Weights of a small GPT-style language model, trained from scratch on English Wikipedia: rotary positions.
Each number is 500 + 50 x the weight over its row's rms, rounded and kept within 0 to 999. Layers, rows and columns count from 0. Numbers have three digits each. The size before them is the row's rms in percent of the matrix's.

# layer 4 MLP gate, 2048x768, rms 0.023, rows 68-124, columns 144-191
102:449469460508554495479494546539492458555514475398481542520485418469540558561468503443517552534527518496540472571467420485541533487581422440455376
097:576490467464468417518496484416492502504419545538425502466596534539481505537527488454477512497567490484353513619490424464532513534466412500544502
101:418500562510493505503526527543509474582521510498489519511546493504507485530514524404526617505546534481533581544544459535503412449592469377447558
097:555548479549439442497470499455536393534443434486453505549462533474546497475447497512482513493522534490464509442467374525544385497424538516475486
097:536533470535516443487535511526457431571544555339408438537528488534463500433426533439587553536518543388500428439493509491392544564447522514474499
098:503490538490539497535484500500580539470464398421418427475562423487458533503499492477467525449481479403494445538454397385446512518535606431537492
100:474474547435647546539495534527468477497531477551538520458458522514508474555483614485440523533530599405545538495397543460460567410449446571491471
102:514583563443486665470562499474495498554440560436523474483564479519478548488531446425573497506513615469585570393438468476603437471426447540461489
102:541478491458508417482471498538458526516550477508523483484550453458462539561559488496515479464533504428451407456556513628485492551577448451482450
099:610394498489461484536455495585487478517486465464502434519479415514497568467494430472499493518558517500541489432554498568504461492498447471434559
096:433480534507435582478537483512462483449502464454596496625525524461472484421544492477548460476444489536505466565492440530533498457522507513443514
098:440469522483463452482429561382544404469567415433517319521483532434521461442380574452541385642459498481485487605561497541467472397518494540526552
098:514497459487569501485493548509443407472562492524500530474474482584460530530478542617501453494444488432534549611510463544526487463543569450525504
107:562530528405472495394456529424577471571465462463512429436415491464431536432490552397498462443463485448536522522589463459495483463549450474482343
097:545557466449529530531508535591421497430507459540540469520465442442569467432578577553440469493464517467580614520477520491492536511492471589533472
098:486428410454549512543596526535500515470538536551433460540567510479560548542544430503500470504502487438479428432537492407338436561515507559503511
099:454489503496509507460601496412523452542542524398538536496441454512495525481530492503478485487507533506542530436515519472526472563501479529462525
102:546542529515472505551384600400573509493502575436457493503435592561449519491480514518538486483397479521566517563478506453556548505600472519541515
102:491513516559420432542477487455420552521550607452445399513522467532460462545533501550453441601571486418441537413532475536553451519527456583479548
100:477504531494573499513493515513359469488468538516493526462587518518571461464473431458514568455440517551505475471606553523496591425431483466466533
099:530502514531473483450404468523503553473529499537498513524364535500486560515543422445512405482446445546511535470519469556583570498473512472484458
098:503553498567470559439442536497610556482451518561436588498584562514518467465519475561448577408451493482567480541465490509587440511441563498488447
102:512562530499442479366481455445464430534544441466459539506584483419493511535524449498497494529457584501471624452490427610485427503538536415526393
099:518541540460456538490493513551528449585417367563447467633464533535530428517521467486463561523477547537583524476493508525498495508510427531479489
099:531524458429521525535422564530481428448572476510437472529554527667508470404477562411531424471472502460522448525507462452550487448460492446461540
100:506483419554551517457507579461425521486490487460473449464474567558429571530495502533500461508423523486431463446477435523411405471555515480546564
103:456552535534570482425555496540501452561477603582543551517546540487430475433468493509534535346461510479432474512479425502477525515534410516519447
098:406384532437543501524418408513397518438482526488537525538534524484538533533434452478533428525558526538516509456528553363564480569446484484428486
101:445472555484466472471405425447399514490397536584514549459579452492448490589506476491533492578480506498492575503427568495512452544475392519499410
099:496457543480408501506518616471509443549445498489519425434486540401549420564446496473496470559513489411551363459511593477476456516534523490457558
094:558575505442506549544547481544497461504502417477527553431543533588523570504439531503503491489531520519417514545443490472514433534520579473449494
099:524507473470531561520527509449527444462528494499498479530587536411479469505501504521477474494526485569470557454550381546485603458509501428520408
100:565490492497542496525474561524456432555473333483456496484432553443485472580494557483487406544501492484510565535420528534475492504531448536524487
100:564566440558514436421594495490483549525408498517535533519440465483450510438526533505485451520544526508459447453477495450540411526511502522524468
093:476535524439463502464574520511451541470400491541501524571513524496480587488427436486497524420497480536429432519639581553482479423566476443486494
104:542451437461546573533497564480616412505419511448370488470528536534486500544491504618491529507468506458468425441523463535414598502472477435466509
097:459474573466598492512442488484467524497524440546564548620501487409524508422527515516566490530539510502542397482527556493456493488580522555527486
102:503443523466485413454430560458493463479503448414426450472470551626562467514525498472544539443579520473501496539529548544466596503481479512544528
102:527532579534529499389513560513482476513454471474442482485509477486477548518456557546460581597448474563565485577541543520439571434533505484409519
105:507436591452505458551404532546427490506555490428479557533438410493493505487497545383546448448436516415540530466465522527497466452486484575527453
098:494522483551561473486461423512478519522439533489567454510521577546430537545459544473452416487443484469511400557529519588466505523470422565410527
098:563474576524518544448529492555448401500523419518451415496470456556496460571511583523665529542476499503510510482471537535521469489473473467434469
098:557479467411573490497466459530448489497531561417486531538519468615574529508528439501499527520438491491498475417571408438461543442501524535453391
100:535551504501456434461488528539561455505442626478522540494519546431410451521506501612588463457452573440458495512577487442483577434524492539523494
100:550542565428440575439576516552484472515479546541464443593531597443436523494506523488477419465486426484437496524459494531525520443567470550558496
102:418432562475496547471491581414546453430532519493510365437465539543490508410470505533497481525500505485504432511457489472465464551584494512566555
103:492528528466503462445471556506539482563461510502469386548600499437492466452525503551502514535486512537565526504443504451468425558504512513513439
099:454480549503491537386452522490498393453492539466523502452438505409457492471479448630500515547502449416531619488464507510545456482566491491433501
101:467519626488405511478455540509554371557489439530499488519478440526469468527478520479513499536567469463551556524486494590474444480479493408492494
095:504439488495535487492590532467509513458583477413473546524573504591498510490487402457497434369397445477442490558551425500537445511428497337530531
096:428634513492521498517507521474471478447511478447516560456481453500511534550428405498473595485531408522584482553554448509582416523504522532475569
098:553491459573508505446428554499472502565510530519375504470503494500456442520494505566515466587494463445586491461453493479449582492486441536454494
099:488514500428441508480485605496474498467569531474464565581593546501483589428623543561487505507551524421517559485493399482461653479448502497411532
099:529544590477518447485498478413469504525472417501556541427493551395515476489486550460397448475473550554469477504458530457539483429447523571553545
102:568509554454453513402487599546528506467468527585424463516547496489499530445472426472476477449533455540446523569508492529395409397515619478501477
104:515397488547485430434467517491595470490527476558571558488494554624479513409524550463376498360527465559457514519475492433471459491423493469404513
102:486609500557452534436454426467466533428448432553554445488472542529444463456488523461414530485470481529509491560492489574407486487525453494534520